From a checkpoint of a small transformer trained on Wikipedia: normalized queries and keys, a variant of Muon for these matrices.
Each number is 128 + 24 x the weight over the matrix's rms, rounded and kept within 0 to 255. Layers, rows and columns count from 0. Numbers have three digits each.

# layer 2 attention value, 256x256, rms 0.103, rows 86-113, columns 0-255
114148062149106156142121119130141095118156119124138112147102112084127163133103115093130118096144109106142140131101166133115162110134095151170148151124142161115121150122126146087151082102114104142161162144103156156142095157085108079128099177100140118125144153149110148080092165106088100125150147168129134121126092177130101157137159091126133136115128131146150124126122134098133102127124170127093106170151153136116139135113142138119085098110147125102140178145120159096138129109197128121159147121125162131123146112155130123124104140136164113144074137089144088158149126109123096134062125132117147130112131097087140118112114165120110138135095115130176129152123153168127130098160108113095145109166147114138113109134107165123177121158146154138130135171111127164125115135135139
094126122111110124148150150137171135108119091108138060137119102164101109113158072168144133151119142152128109084174114149133102115131133110140156094124147124174134118065139084112118101109113123146120139095123085124144088126098149119133146167145150152110126108131098086122131112164145125144108140097111091126169154123148104121150113113180170141106160128116133130128095134136099165110142106163185157128133115130103099174141088113125153107115185172118107175100068117118111144121135104112093137149114161115110118129095133146078101126126125112119157136102090125174124113117136162167138112115137124129119111139093143161096132135142129123158108148124144164134138136121158135136106112122113131136152139128119180130159114098122136150080137154138141125118159126099154168145131143
133131142096108183119164113114129122158126166114109141125117170133139134138138121155108165122109138144104110126078103140112134098155102106143177112129064107110153123087121139132097180110086152111090122149199124123122125136118145167119156110127099133132166131125116140124164154139160145163158084091176133143114101132119141100116123132114136173106136119132139124151131094110112132136146130104146105139131123097109143134119166141109115127112145157116108149113103063127121144130125148122113123150095144127116148121150156112115126173138137140173146143114160094105135112118133152109096068106127125099113147108130157118174143103093114115117112091126122123113141190158140105165119169140128130105141165135150132112142121126112124163138093101145130150110124091108134109132161165
125127120133112122124094139130127130155094112126180083121121117106177131121136146161141104121120126118138111122141103151136155096125087127130116105156142138150100112158114125142161127134087112136151145107118125109093115153129160098090164144169129157113102151141097174129157147130138140147142116161163137133138122119140127155099139132117103098085151127158136108090135127087160129143102165163121095146123106134136170136129142091104103127140144139113137166105104151141153112143145111124118123178099110099111106092118116152178096187072123172107157151103097134127131121085112100106162081151125077120137077090167136127110107122105091087124160161104127155131157117104098123146140111152137131134105129146126158145128091138163104117115167159100133152182089131115168143130106112
134098086160109174095141147151118148154131143107095091110112113095166088160144145172146120158125120140106171071103136129126096128141104158127141164150145178140144165167117160140076137108138106138138093071162143097137136119144118133155144130172091145096131157098148128125143123100124143113137108155137081123117116141162133142104145118115119120096118179178161163168129123150127142125110142132082136144105113109084136098143082138157122126140089106120139137134114164135148133100127089177119141074138147140147119129164112093101145103139126138114128129103137158082151103139110078088128141105130169122073132151115070126139122136162136155140118069151136121155184142150145164124118144132138124156136117129137123108120128193128147139100153115098178099138121151115103073126131088
173103100158163148139085129130085128094092145140115151131101102095139133121143122150136144149103119156166141112128129119102111168123092091145126144152101123133128116087136128121101143101117154158142140132071121126111159116124106120124088194108112146101116140130137125135119102150143140095174129137130084096138124111164126131167163089170153146173124126110143130148128116088060144141148143176100099146125127119143127113121165149150082116115151148114123118158090080151145122125148134171155133126131145141120182118127134112130170074106135154133116094106163083130119081145087128143131113135106152122135157134110069111124073122140087084142123159136125099092135141121112092124110115149149109133125125131160116128144128172119138155130141110120132134127142101148095173126143149
102138160117152085113129090137094142155128124094172114101111129188114090155083101094123147121082089112164140110121142156137153096140137100175128091140176127158143143163181137074150087111114156081115137154125102143133094095129106166148163157143074120165142155114130121135129125068116143201106142105080143175084174144148099156134082157131124132121136151157124156121159153142137107137137111123135101141121180101105102085106164127196099119146140137110132194144123106127146145095109116129128128131152099137102094129127145155058115154133135113140142139115127139131135141155164105081124092134117082125126168118146115118116135171088125137178142148112143116086136137130144102144138114110120132106131155106151133101128100133107143091130120133088115140191138110080121139152112143
119116099143103119112113121109163150105142151176122110087099112139119109142142041117113180121108105123143131165112116127148132135127159114132156135119136135127157116123141116124169125103132104124078125111136152129109151167147130118120113103163140104146105137164152143107126116134176113171117114135166135163133082084170143138098152123113149154103096093110146085123130153133120144129162146109095144113104126183151166143056139101146139139146174129127147081109162109142141178081104112121154116087156127146125116174128126081177120155128120111115111104127125116156119166097098147140166087130157102136121168123126081144083109117100093130149142126110095156129155145141174146104102167137113128105148121101153089135137144094120117155143129168099111139148094135111150119129096128
116161142155117157126113121142136106087142090137166143114137117188157124123128117166115136187112123135139123174163132114078121084128116138114112134096132142144137126145139072147161109131119110141163171135158139111175108151123148175115118075109114104141196123111123133145069132112140125120125155098074136142132117126091104117104115142152117111128142155113131140132082121121088115167104108120099170120136108129129090130104171141142105128131158165113112091119143122127105117134131147129130105115119095173096138178116102084121104163107131154106118124134101149109093125180127156116092122125143149109146142153125147133143115109129129139144127099102113120164181127122135161145115131152158131143149103128153144143117109152158103127108095168162139123101144118117141139126126149
134114094125131117087111117127126138133139106087158114108117131126097081113122103121115121126199144105092149141135164122120110127123135144125127165162113105139142136161128127136133126092138146120136147132117119116142163120118127156097103143122099105103138125169069116153164095124117119085118153143121127146147126130151139129126109136127125133139108163119111157171131137110099145123124083093096100136168112130106153105152196188119191125089100159125116108117155126161153120086152116131099142137152158134162126125154154104132084152089123116153137147136134137173093142083129149156132130101127128129118127160162147128155126117094125144136119125105150154143180136089110176132125155112144147122117098125118150100099134136122103106105121121132140128144137157161052153168123140
136131122179110135127119088123152124148073158104164134126147149128101077113127150131155102131167185146139107147129117116097141153138127097162103162168125125149116128104124110174123100110158148163112116133120127139162123166165119085148148077153128126163114157137153133101124094118134101114124121166080113148161098155147184138126160139129150154145134118176105116128136123110133127146120113094133128129153142121147123106089087123099108135145165107099124123124120101136122157139151145108105130080109124130110129115099130105086166123097124108154151133100137122155120141107106134111141113130129124107119148083104124114134081117107149154150184157101139127084092138154114140126106100141132131129097156117098128120126139115119129148097106100175106129136149146105157161133147124
134144087131150166116142119131121109097128135148127088111110125150101145117100126140114157108130137096119102152109166080141142146138105148127104118124149129117140150164113113128121113088129146136173114136116144117142154143136138118137089113121159115128122132071128077124108117172148116150121131100149103138147089123137107122113141155112132083137145136088122110138118126140108117129130093097149170120118121087153122125095145139126106152128215148174112121116037147146130124140093118170151102121142099149121141093123159138121138134092107102114105143158126132104176151141163113112125135126127142144131131157165121182075150112147139138139119132117109141166085110107143145156120146126120149103147140154131156110118143137099147178114158134161128168119139114122133165132129090
119147136126110111103109122118129118128121187167134140110166138118130131127203112159151137122138123095200103120111143108153108124108124142138138139123125127105087115137124134125120114109097049091129120128095150090104193147102112124144154096132127179111137125103137081154131190110154127092098158105154132112118142152120102125130116102153144152118118121129126112150130143124135152094100141111155127144140153147106102172103110129160125121120117114122148163133139129110107121150126129139113144140148145118125161091080120115109115131136103131125136121110122105170162151150126086143128110153074090120119100094115143118138114118151132112163154125127094141100150106112121131094134136166159108149151098142167126113121137184124132111136123112142102129096130142146116121126164142
127123151145118129117123151136112130177118186096154135123153136107170119141178126122080136127116123152074135125118159120138154107115074109105134144132094090141166113144105116132096108148110148161159151107131114129108124142114125101129091150159127127128123175197151160120115073137154143104114151129140116116121136091119124126123103133115162137128143160139141081150126096125063155142128113156135113110152132117129132137104114127120073142091161136071124149168089121109132153127122126102140153147143174125089073132143136133161106136090109131130132130131137139183098168132122115158133165166163103135156128126140070172127050116101123109195137083122100140085131135081139126113123148120089136148117145107162125098110102126122088159145160107110124106132124127162126152138129122
123110113091152150112161112147157136079118156146160121102158155183111071127150140132142108135170147109175106094106153121140159105126106165123116118161141118167118141156129132133133126131179135109127160108154111137157141106115153104128136152099116078096128138107116163162112107130112145090119107128153131168143126155123099102113122138149088073172106115161122150150186126165133094099150150119111117132133133142094099114118130085145148191119100108152139105115133140099122138166149132113115107164106129112159113108135135096136097137131166134131143136093098146107144074149106085085115144141138112171151140125143159151183139150109154131135142074108134131152096095119141118135168113121091125127138130149137110126082111134129135120119117161100125166118103101112126137107093136
143133137112120128132121101122103128111094133118137127125130130124132136095125146149133142150106144176154130124124148127153071128154129191148084140130079117091129117140098123114144112158135113119144148097150124123124166112118126109139141063123140120119119166119133140053132119109140111140171150121160127171111121128144118156136115131144088125068121157128150125102111146172140155154108120160107173119119116128146109142124128136108123139099111109103152140126127112175130135143119151112181141135107088117140110117154119136138125176118117121180097123133110127140086138117163087157153118123126168098128120157174173133138150103105106106109142114143096101178142121168171146108105131135128126099132132085124165127134125100107080143090129102099109155122165147119115132124133116
123108174097110110141144094152145127111162122140161128147163122123127140100104094113163123170117101155126099172104129165138097166108131093142076091120104179157160131170073090124091133085107115153169113082150139147111140135124095125142144144129157113114148134130119143113141056151165125132127152134133137131111123155168153149112140150120146142116125155151154137107145113155110133121120093117110157107136119140110112081097136106120115143133087127112131160120111132104134143076110127108141123126106134106120145156145147141137096155134112113177138132107131124149085156143096193122119110107126129074115114140136106107173135132109154168122156103126076111155109076121124134135137113149123113120148142135122149149185104132097128091113133155160105117149129127139151141117108118
114159129093119121120090098144142158151113157161123148120102116152157172152094126114123124130145139098086124145139073127095129156124125149121146162088128135148125107147111097132153119133143117110130104139146125088103103117112133068107133125097125134108088135124131131163126145122106122114128140103155086125118120131099123127118124127160139147137117115117147114148085162111147134132087155112134130107136151144156149106171120115126164133077123120094134149130129091117180151126142148161146134134156126093089115152118147095060129133127145107102129125117145136160115107139128154144105126109198143129135132114132114199103151145134143129139155107108085080091087128125187100156156094130147182149143132121101134153167112136133127100149127163152129161132127135171147110133079138
119104128131124170097157171101137133113139123153129092111068144137135114166136149081076105132147154108116103113157127138089089125125132145099107141133125128114123145094108114153099175072128116171171120120107088106095134084120131132105101141122149143132160127144132136156145149070145104140133114139096117116132131093142127124159128146147155157191078107122111148156120148156125124103127115101110105136136130135133130129109122110132145110152112147114148150124143123129137136130134090129126114112114155141103111131111112096123142118115111121164111139092105092135142123081142146140146125138128124078135158114117146167145162115126137161171132130125129149105122095093148131155200132112134134139060158095122121123188123103100122138171120151103165136137149150135149137110133122
151146103112128148157144130149179129138176126134092080089126180105121152140123142112111135112093092133169122161108130154137165112093133132167147119106117062129122157090151120072108123108116108142158154150107126144158124144127176142074123148116150140163136163132121129099080153148092089143144154090160134144153113185088096088117131090146115103122148126121127133079122152138088086126140144122134132113101143152080123137154135085131158115126110161093137123155151124112147152158133104121106129180137150115135102095109181128161121120153135132131118106150084151125133089116148121163133138121154112085138096112085127155148079173140160134088131121134157123122132139093137138113096103136145183124118100128098120177139096094164079108175097127140128062128149159122127112139127098
113147135098134129124094158087117143115104102094120114127106084129144161097135131097128141128142164150128153123087111109168127097125128088130146168165128128138127122135108133120124117113110090172132109138121177131155097145096115159161136150155121129087164085119147142111101193120066154090176131119111121144135124127161143127136095151139104160126109106129153149095122139142148164095114109112110130131157142136134150085116111087153121136148169158133130142089111142105131098171105119162094110092102112103126108093134149106098184132161130117141114145138115118155140119123133172121109196130117112114163131112109115129170122130120167087114140143108129155128109117118077136134144146146129154159151119097105158117103140126091155125102093108149099135145081155156139144151101135
143095148162101094157108136135143121130134138119127082127147147138138133119132128135119124155101149108136098104093158084156128139109145130131119135117112122116160124158155145148138147173136132126113110155128197144143087106130136117119131099137159114174119130148154108108160147151166088180146139159139125122128109078108086173125128140159088123121122115157125103142142140155121077137117169140133118114115146127135116135178089142133155108126141135155156109143102106125135115144128128116132132117125104103166146135137077135140117110079109108117134124114132099133141158110147135142091119112092118104149151098174108111169116129135132142122089135103089155134136128148159128114130145134142105143152126132155132107100154121146144187102098106161132068164144163144075141112107106
136112153130113120125112136114133138126129109151108145109149123124105124151146153123097153170151162101105111123139147110149117114084124126164121131124076107145143128119142133111126113126100098146126101138121166180136102186104068127126120066119147149137133124104079147136153140133118100168143109145126111140107116106163136139120104117102096096123142135142148148111150084108171147148138127142121161121107108138120111141115132099113150173102108128162173134137158121108128125144137124135167114107129126094139130129173114126120131140153100111110135132132101142104117110150143154139102123141157138154131131115163130131109144143135158098168163139104109139151070153125138128116109107139103100097139122106155106121122099146154096149124117088097157178115132183128113105113135118
124146157089141118115133129139164116105118126144101077164116135136110087135155177112104129147164076137118095122102097064181140146143117119125117103161160215135166116167138122091114149108115110121108122109119081159138112135153167142105174137105116127121126124140134140143134132094171170150117122146100130154102111149060134131132148107125111132128126162113126149116145107086136173151169111124121095156108105155152165118122141135146117148100116127161139121159129148166114154133078166142090114147155130087112125122117085125109114090179147159120125153102060136134137128115084098145094107138127127141124110114146142140137158128108109144125139135123158144135085116095098127092131177114136144143167188171102130143141128133146154132122106131120139141111103116123116099133149147
121115121155086182122114134149135102181106095162104105122140097113124137125126107148132108126122131116099145098118131133125084169134104135139161115158130092146180098157141072137105094113084130115127078108106135097076132162115138118132154170126128146172171119140149104146132142127197120150144160133133160107145124170094101122148119110136169142133112121135157139078155127120119188112122143091117128149155115143133128093139133126116123131093095102128080114112144156148105125111141091095146128136143134107161156158101102115131119143085126151098134112140194130106133113106103118144117123131129167140200130180142107127124145116121159101159115124151116151121106081169078153117177129107101108118135143100113132071146130129114129152069132103125157157130113129141138117124146126
133104092135166137118105130125119136120109139136143158116119165085158144157141162137113095132137128089105076067120104075131109148106123137137152135147138132131093129118057135141088101126141153135120124160128134141103111099170122141132087102143101139134142155121110126097120090163166149172126124135112139147084095156126071147113129124147118085133173111133144157127155147113132162151108107135111107101127125149139111144145162121152103112108155126162121143145146143130127154147118127159117150146106129125113141091145113123116136083116124161118122077151140185125139137163094127147152123172131136132092121124140146098133110112090133136110143093138152133143095108125137108152101184163143128112111088076157151131148122116171121113150124145115142133121142139146084154151124119
092060087140119099131102137083109153150125106080158168150101116131144134095130152171111101119131082106123092117113138162130130134168142134142100138145139149114118144080105122149152114143113150138142171118118131148138126134121110143132126129093147092118101159162117152149114121168132146142132147144170118151140118121133126109088144102143131108128128144165129126138138109164093102154132120141131151099123101155153111110107123127100154126101132142088123099113135103149170146166103144126138128121117161155161155099126097146158131107135115158142109122120137123108153114153116115148104180123189130098113110149144150114130129146135092129112153138144151156122159146127130114099090067128121114128110135125115077121111145098152112119165157157119143157142123173088144131135144145
134145146148159126122160159116139109064121145157085169142135152098135124148124160089113142116164146152129089113102160136150102160125129152110151108152123125114080104130113130098142092127134119132101130093179115140164124137129149132139130134113100121125148126148174085114129141144117149114117160180146106093156098121138123131105129146137137121157142130099150144124092101123133116143138136100117140135121154092087132158107115119131109099136120101124127121123111109115118105133138157119141109132107134135090152105137148137138124127173100174126124122124168110116107172112087114123144119129135133091104132141136095118137110111147104130167141111146121138135154157126112127155109089134114112083116096109121120155138171180145112109151162110152169133134172140087112117085105134
# layer 2 attention output (transposed), 256x256, rms 0.097, rows 86-112, columns 0-255
093127185134155135132154142132091075133107113109097085139160153130130132167093128155115129125070145168112135131148106137164148166141182093141152140127091121150114103136124113136131155144126131099114140147120063081133132103181136156145143119158125158140101136138122155131123146106132139112102169079131124130129133111103117078104147115167105146126144115109149130114105144134142091106143072122105139103108134103150129116145062123122163136139111129152090118106155155116142120130120144120110133139115143130138122179102094162153111131128119096121167102110155162103136161116117113103196142097151123111151133166124138150132150116150150106132139169109099135140154117124169136142122123111126102101117107128116114150167115133163125127146119149177101114120143186109143115115127147
122159169134142115121106128150148134158157106160134171128124152104134092134124092134113162099123120108165186106176149092126110151127119117141131129103093115144114119158087122139138161127142099124083097138122171106136136133079133182138141093140126171146118135129143133122156134137114133092167140096129158078080116138158148105131103171120153146114079131104106134130149154131127129127116156172124150109119151104124172200117133112110128110125104135120062107148135144135100113131155167134145126104150079154136120144139093131132135103109076141142133150138151137108152118139134117145133111119123088106128167112127116133159166147125181148097120082117116149118120116121112087101134148169148137098127136135135106129118130132103118151153137131119086137122130158131130074122112090
112113121139152094107152116149105111156141124163177100165140140137120162112125165091108110153123157142135119146135107113092146135116126129108097138140123165131128111129131121144144125102147134138109120130137152162122116102167083144126131171110141135153114116120095139098148126164133134110108139151150100074105138100127105078103166137112138097128099150150122166135115114120122113113111144135121140130101141138106149103170163099112131138125175132162132104143152179161100140134160085102134144115152113150108140156128126154124122151122150099095105153181125149135161144095108106150114129126140120102104138152099089118129140146159114124093123156129130117143178180094139146118116142099111149154121123141133122143143134152131104100048138120096113130165117150122138109119092103
142091135145108128149148137089131132097099105152142119161154130148099082106099095124097139085141141146153151173107125106087138110147152102073177157110117086131127129131132133143142127106119168147144106127137135121130112142149086130121133138145175123131146127104127114094116139142145157147163114144107096126156093130133165077124123157155095141137155124093167148180137115134150092121124103099098116152137122109132079121134181145136142146123132166085128118139104143136142145132122145150134124131179104090125153144130170109129110126128100126153175112168142111098124133186119110113127120104136103131145154155129111114099121112114111116146088165122098149142124117171108138101145120110107112144134133129152142111143155125107129130171140122157086125111119167128078130131136117
142137141142148127147149086115160077108164058093142127125074143121133174118190125102178104149120087105119142143152087141118115140090143138158134131123162137121134125130143135071132164162094151131113117173157110110150150135157154135120127098141102141125122087150147128125106126145122161125121131150125158088125154100047127153112158137151149143134145090131127075117130118134167137148131131123124111142125137094138107127116140065119113084124113130137110177136118123120096128149056161114129084164119142100138158102090119120152089171146107140068138078104105096130115162129131151132112135141103152099123121152184184160126136063085140116108120157069132151096138169116114134154147154107107122136111186166134168111115114087190162116131098139148108115110129109157119150124104120
067129145111138149096126077121172145140114137133121094152126153126158116133137134121139087121110182098114178113151152104190164145089143134121114114123088133133106154121114137155147098132110092128103082140137101119127125113113123132115131133117138094142137107129150118150155118104147093154103097135139123107075172113096152128138112125124134127124113142167105115139113138111135119118138114115145139137150130156111108164107120163086169110134100078118106151109154116131097115152132137127096095119125139097146105118136167147168129171178076101107152147127106160179134143165103098136153135084119149149134121148129110149105108157137119135117125085136153143119098150156116172161178129093129145130154105138126114130117085108192126106151142120155136081143123134139146153160086131
087157114150118143088123161096149044135084096161119140107101102129117167112153133138151140135168114166121125111141131139128129131130089140114177146140096099125125118127152181144109138133090091127132127123157149118104157139122098115115118075118130146100114137131150127105112159161128157123136120149095108102126111108105087126106106156158139157106142120131158164115130118137149121142063115102157144152116131136148153111106135106084098172109161149124132091098129179099154124116151142107119143129136131115097142143129097145111141061157123152113125141111131137133108138112112131147147127124089095148118146112140132167151094153150144124151118106112148127175145104153172183132094132113114135136111106139112086095138141158144103186105140157155135162091150124120159115088124150
163114118110114126105090166148121133123094171117123167095154133198126087120097161153118110108201163146144100139113092084083117141169082144143180123115123110145130114161118125132112100155138167152136114133116089106141108123158097141115135110119123154149140139133175111135140151106079174136097159112117140090136139133112115101099163138153070111106153136158129142124126117179119101162103128141114110132139127104150100129148132138135119135127136156102123117128096173153144111070123132109149120115102107130123120109099162124125101110082145110114104170115094138136135153123141093138107124119134152104120124097145127088140166132175131141132075151163111121126119121118116106151183141143144174110139100134086133150126125151124160132129147128160102144133129136144100134108129130
130122124144150101160153077169089062164157165118141138109107115137116119143091137156106095145179114154144124131126140130139110143104131117127132127123156144080130088134130121135152178133122120134114090107120163131091126137123143108130146119148126153126143146104116142153139142137092136097154102147187089116113162175155122144124139154106126162137159124075127071120124137122176152118112121124141088127137102108147111129143104080112109182124113118141155129124079135147112159120105132143111117135150170112100170108130137108124129112127154112158149122122131149081142094094125144174112120140147113154118155124113094088139145132116101155134126134138147137140114112133110109137144099132160148104131154140132116121107124117102124134134134102089094106083154132146130159120125069
120156161144124104119125133157123126118118116150137130115149104170139097109117149148112110162134133158112103118147120158111108148143142107091090122098143171117080125081160122132170110136142125143100125143159137130136129123119086107104139135112103178140107121095145181125124065108134120146154116143130146125098141135119125161110159146099128120118116139126097098128160147165148152167125170088169165094134131137134108150148116091164155111127158140128107159122111156156112173144092160134134155156149101105104174117133115121108137141146130128139108122111104135088096086161135167118133117139134123121144117112147103135112085145133152101134159113073087121138085127166121147135119123139092106119125189117142148108133081133091136167140116121101105093142099127123151140127140137
133105157090131118144145162102131101126097114179094145119113111122136153135090145138115166130106133119144166099127130193153130124126094142088137122123114153154121078130150158141145101142131103076120088128075119135146123114101110116144113120144150155107125111110145105116176136107121159126117078132176170122102141146121081107156152104119135092118103128112138148159144116149131150132109144138143116110115141115147176144135116134140143142135143146123124109127140119131173125167138097134123126112148125148123145145117149145137123170146143137122130149145119135109130161122147118163118126105146100111140131140171137121122132148161098091144125139158062121126129116154095105146129112104097145100107113122118154175119123116126151074110116151120133116165087057049096120169103126
145113132152125094134115106121148142134117117146142172150134132132128121083144118110139134158148152157167122150110137121145122114128140115155119106159115089144123150132190152136147134111104092096098148154115137085095135106125135140138120123170106155098137109124143127163133104121120102124136149143117103077173117117118102159162130110144125107133126148177105144098138144116109137131147131116179132145119140101127089102096124162096148096119090133086130152140139102053129121133139114130111166108104129160132135138132111108095063146111115137171115149103118138120172120074138097113151129141127177126104186127135137115172129135175142128102159154177163115140133130099102133081153109144142107107111154123115117179142124142138129151095122123106132115130113151134101102117175082
135127126129163154123134113102156148098148079094103106128132110136106121154133118136146098135125146120101186135127133159148173117149097181123176139106125153160086165128127105135100134147119140133159170115132098147104076115119141155090158108131127109122088139152111128118121102151096125141155088133091095117122129121131152110125121170107163141111115145111134143129126103123110132165167118148139135111120114088107178143101129120134133132136104154137124158103151108128103121121131123160121079157138130135130110143186137123168127127107134157113153121136101133165135132104154157159152103149165126115086139116118096109171136098125110157096124109175155145148100106103124129155093103147129120106101127146132140124140111106159155137097100140142158153132097086098110108123090123
093125133104161199082131072094148127131082107182127149148099118189098071120090163088147128137148178149146193113118121114156125147161162147119153135111140087120111141107097118153162124137143073083118138109102112144110116117174075164079134145097135127152116138088139113071165104110121092136146111145126135167123169118121116123116137159144098116117105140099144093116139159121130079145116122115127154136136093152109150153087151145168166096132107132125098146124154167156113107159158160125061131147112111120143162124144158132157140108112152124129134116104139123119147115187110150134134121096120131117131104168096071125122152141142137093092110158103126104145143138126098146159110135107128133158146147133119132093142128121114135126121124129141165174134153115135133094135137090
119120182164123129131128173117118150128145115099062134175099103097093167140127130171106139150101084116132182124127127161103098146129175150142096093106119138099164109089144109156141126088126189115149146098107149187075124124153108116101103124107119162144134145177146107100066112145150143112119130162140097143095120138122123188136126128108125141124125137102148090103131165190106137084105135085117133136091155108135139166160156112151125146106124160105093154110111163120177108109118142123150140160123163125148124125136116110153105098101115120131146104106137120105123142129146135113101138111120117084140160157096151138111086097132111126126135112089132175130127100098157171137102128133149150135102151115172135113152155143115083155109137140144092108095169114140119167135149117
135130109091108130100119174130116142132134094116094126106128123106086113144130124116156131164124179125119122165135145102088138136138114104103133116158130149106115132102179118099134130133113139148107110161112165137080113102133144148150177099135138142124150133115102107184107161162155104132129126161093111145138103145090162132091135128143128118117143125152082168143160092106144117166144129132155098137148123083131160124170122103158123087148152129133129131116142086114141132145169142107102102141151121165099145120163135100121133082078155172090134109158171119104171093130162099112145114138092149149150147127126114108114127140126151122088101141119175154092135140119133145130132156105131126133122135139093146112147140112080143117122092109141078128105117116139101133138160138
128133114138131167158102117155131107156131145151098116123113112136154102116142151112113161125178142134154153142147127115149144107115121123095092143113122126116133100121154148120160158144154104109108142151106158125146120130157135135134092102141137142101134162130118130132123106142123129125123119121118100141112142095120179154174156176134121068113111124147129114170166109139159080142117149113118099147079117114129145140140137119110150140140127114134135118142125114155142124160190129107125166119147127139130107092159094148073139137125130143085075085163115112115120114115144082103162087104144119175129100119127131176079159140165090102129102114088163162120129127149138125107129149099135149125111151133082120139123152104136116153112148110119110137102106133132100127125112126
115143136138111138138138117090106107144156169123121128142139119100112104144113137096117101170148106117142106143173127108128118132144089110139173167096125097121154173124132120138127142096108085128145121118121109129147086116111134144140128130156133132120153132138129121138126157119108139108111119096143135103132129133168141112113095134134159159151092095129088109121084102136130159182156125162144100155130092132126106101157141149171097105157079139151161140167114114130138114126102123129120108105110125107136105146092113181152152100124163133147121123137128126167170113147156108121136161123106119129109102150091141131129135190154111141118126139123150109170122165143164148147109148103129106122132102128138155091145162135142105126093148117104100130104096125117138118076131167
124142164128140097152119135140120149175137125130140144110151139107143121100093102123157138087138100142101115103149097141102139104162124126125157154104167062131154114106183132146146099163160158119102132125123170135181144096124149113120083139112119119140140113155175115124186136127089144118115109124140146149096115127057132124130146151093130116089132115133138123125094145128128152148122163101102173161117117131117113142145160144132116129105104130135108143119082165144116108112143159116141151093134140123148157147118107172132099131133122135118132113149133145126104137167101156106120129099144125138110157103168122134116126178133142098108087144122123127127111097128096140094065117171129139097170106099096119154128158128128126132096176120144161110142127129115138100111147163
094112133138170102127136173081106121180123109107124105149176126102109111146121063179166125077118128105120127133166143152158085107147150091134121125166152139084115085138082154162109166081171095094139153117133128119129144135128152187139126128178140160128095101133095149116145146103149106166151155092145147144121168133187166084139135127145093117084144154132166114093102147085118150128141109151120152100138095102139144123150113076104152151120121122134150145119132144156130099091115136099143157103099119115122117150138113096148190113075151098115149100082146129134142121130110108136095141178141111096154122111127125121161123149105070123160108150147111111160126114116176103103114146132145085126134142114148108134111140139130130176096145123175157094119104082118153077112114152
103104121077141123157136122143130120118091136132143115110108159094131125163130113116144152116144121087123161113126128149134143141091107162078120159124117131118142116127145129137105102159158140134119144120126102146061165110106127107096100136084126126157128143106123108085156080091183124120170096189157139155151148141119130154115142118087121128145111108140094086111121143130102102098122152159169127121129176151100137155145116164109154145151126096107118141141135126158146150100162121141132114116137159149128105140124168160165122132119105162129169138090105089144139142096128124114134120118151084118106139100163186115102129142143148129168161141152095090143119122159152123124144090138115085113119125139144096101168139135162119149140127144135103140128113122095163077135160156
147103105133189136086110139108144123132102133110112137147123106095126100096112151099147112101152108133101132119108121163147116147159131138091172119120134137127148112139122118123091173091190109154144111147091118118110112102165127106111117130092094123137117130122123121178126123155077155094094141157126116145110140141137181131129120117108075120139121142102136148144153129102119183128167152122108153143147129149124184161131137141125110126116120110097130131079139138119120144101143129086110124138123093158140146127136133100149125159118112127118093131168104126149101140126157139123152097159118135149129137169149165146118111100125137093115159118140131105101115117104130118132132086169091157168106139097150125124137086165114150123139152159115088180145116092108120130154151090
153165109101116182113091107116140164112099139114134142149102144133108119135095101111128142136109138121112112168138124150142107166119055139120152143153140120103137161120147135161132111110132138145128112124134107087107157147131113123100129118132158122141124161119155139098082137143109131083088161164128132160176124118128134130119135135125120124129094134134106153157123140158115143121121150128143111133154061099125151152138130125138154135121172125130172097103142128132158132098111119162107107139164106141112126129128112155146136092111130097121126154133121110126090140108133101102120127106118115119135121101145098112155137140121095096127142141150138136120150116123161124106117113144152116161145148155111158137143120119108150143142126082150097146151110121152120202130112129
125122107153141129130128094105106128103132112147146140110166081164132159081104131128104126131124120133110139175131131126102139162094133143144132120104090122146109141083126162165133105138158190146122178107170164098113150105105079135096125124127138156131123159103148133144051128144123133119139136079128138137152144120130130159134122139125125128101132057168115134119190147122149094135106190123149142121100142145034107147145129102136129144146122128124090139091137108134098102104150128105139118124136090145188088158142118131144110123151108103153127093124188100156147137127115141109118168092114135111150121138131077142111072098148151137127139093151127136142127127134149132138111121154120125139067123107145137117160140115080133077141144087143134179131126142154121161134144090
143127123100135084098158142151103118119103117163149152108089163123162134118138131150115151154123117127110146121157164100121120114118157166120123115110147121080121204123085139083128133120138145080122163145160089116155143081148129123102134157116151099102140092153136099155102115153100095151128123146131102154112136103108137172130136106178128140129116070094109144105125155125146128145144159135148145140149125054108163157072107148129132084129148123146116098144120107127147094125133185168147116115131132130113102098155110125111103154179111139164113123116079109108134126148151124103156070141145109138076111107103080153160135146164106100118146104135144097095160119091138136113153174145129140135135097158192134120109150122156134130133147117075150068151122161162104144103175124
149123139173159107098136162127136165141148096133085152091123114144157153064139112125124134124114126119123132063090152137114171155125134128110136163131115165079110156103184132115106125103143113111105124147095158101120135135145171124113134136102126152150149126130131151162168124064154071117111150131098125107114162101097148109126092127154143150102108178126141125143105111131121140178131165121156121126138133129080129112138149121105136164126154136107140119115140097082143134148098158122117100133159118114109136094137161096104118143137141145173148151106120150171143163156116131148119113109136112116131145132120099072125058106103117118132117133157117158175140116150132186149119108125130131149128192120117110141058111153113151095094094117148140114119154105113151101167146128
165161137131105156124140116136130134097104145127089112130135159128094104126125109141118160128115147170145123167122127128078164144129140137135098137128163155131137107128137164119104129096140132146120079146100144121132137117142127129095118115174119122144160113156134158139155096087166124128092142106120137095146128155133132159139134101161167099129116120133141079139125117115150130104130126126119141126162149142142133140164123118152097110114136151131124136116128112099119102107057095125112115154141151145117105129134134106159140167089165113119148148160123127122093121150132133130129102135104110134185129136129116096114132154141158085150122106134104165128132150099122151121144164141119093150133120121132099114135091123114126130101147105139145111111139103121119111143103155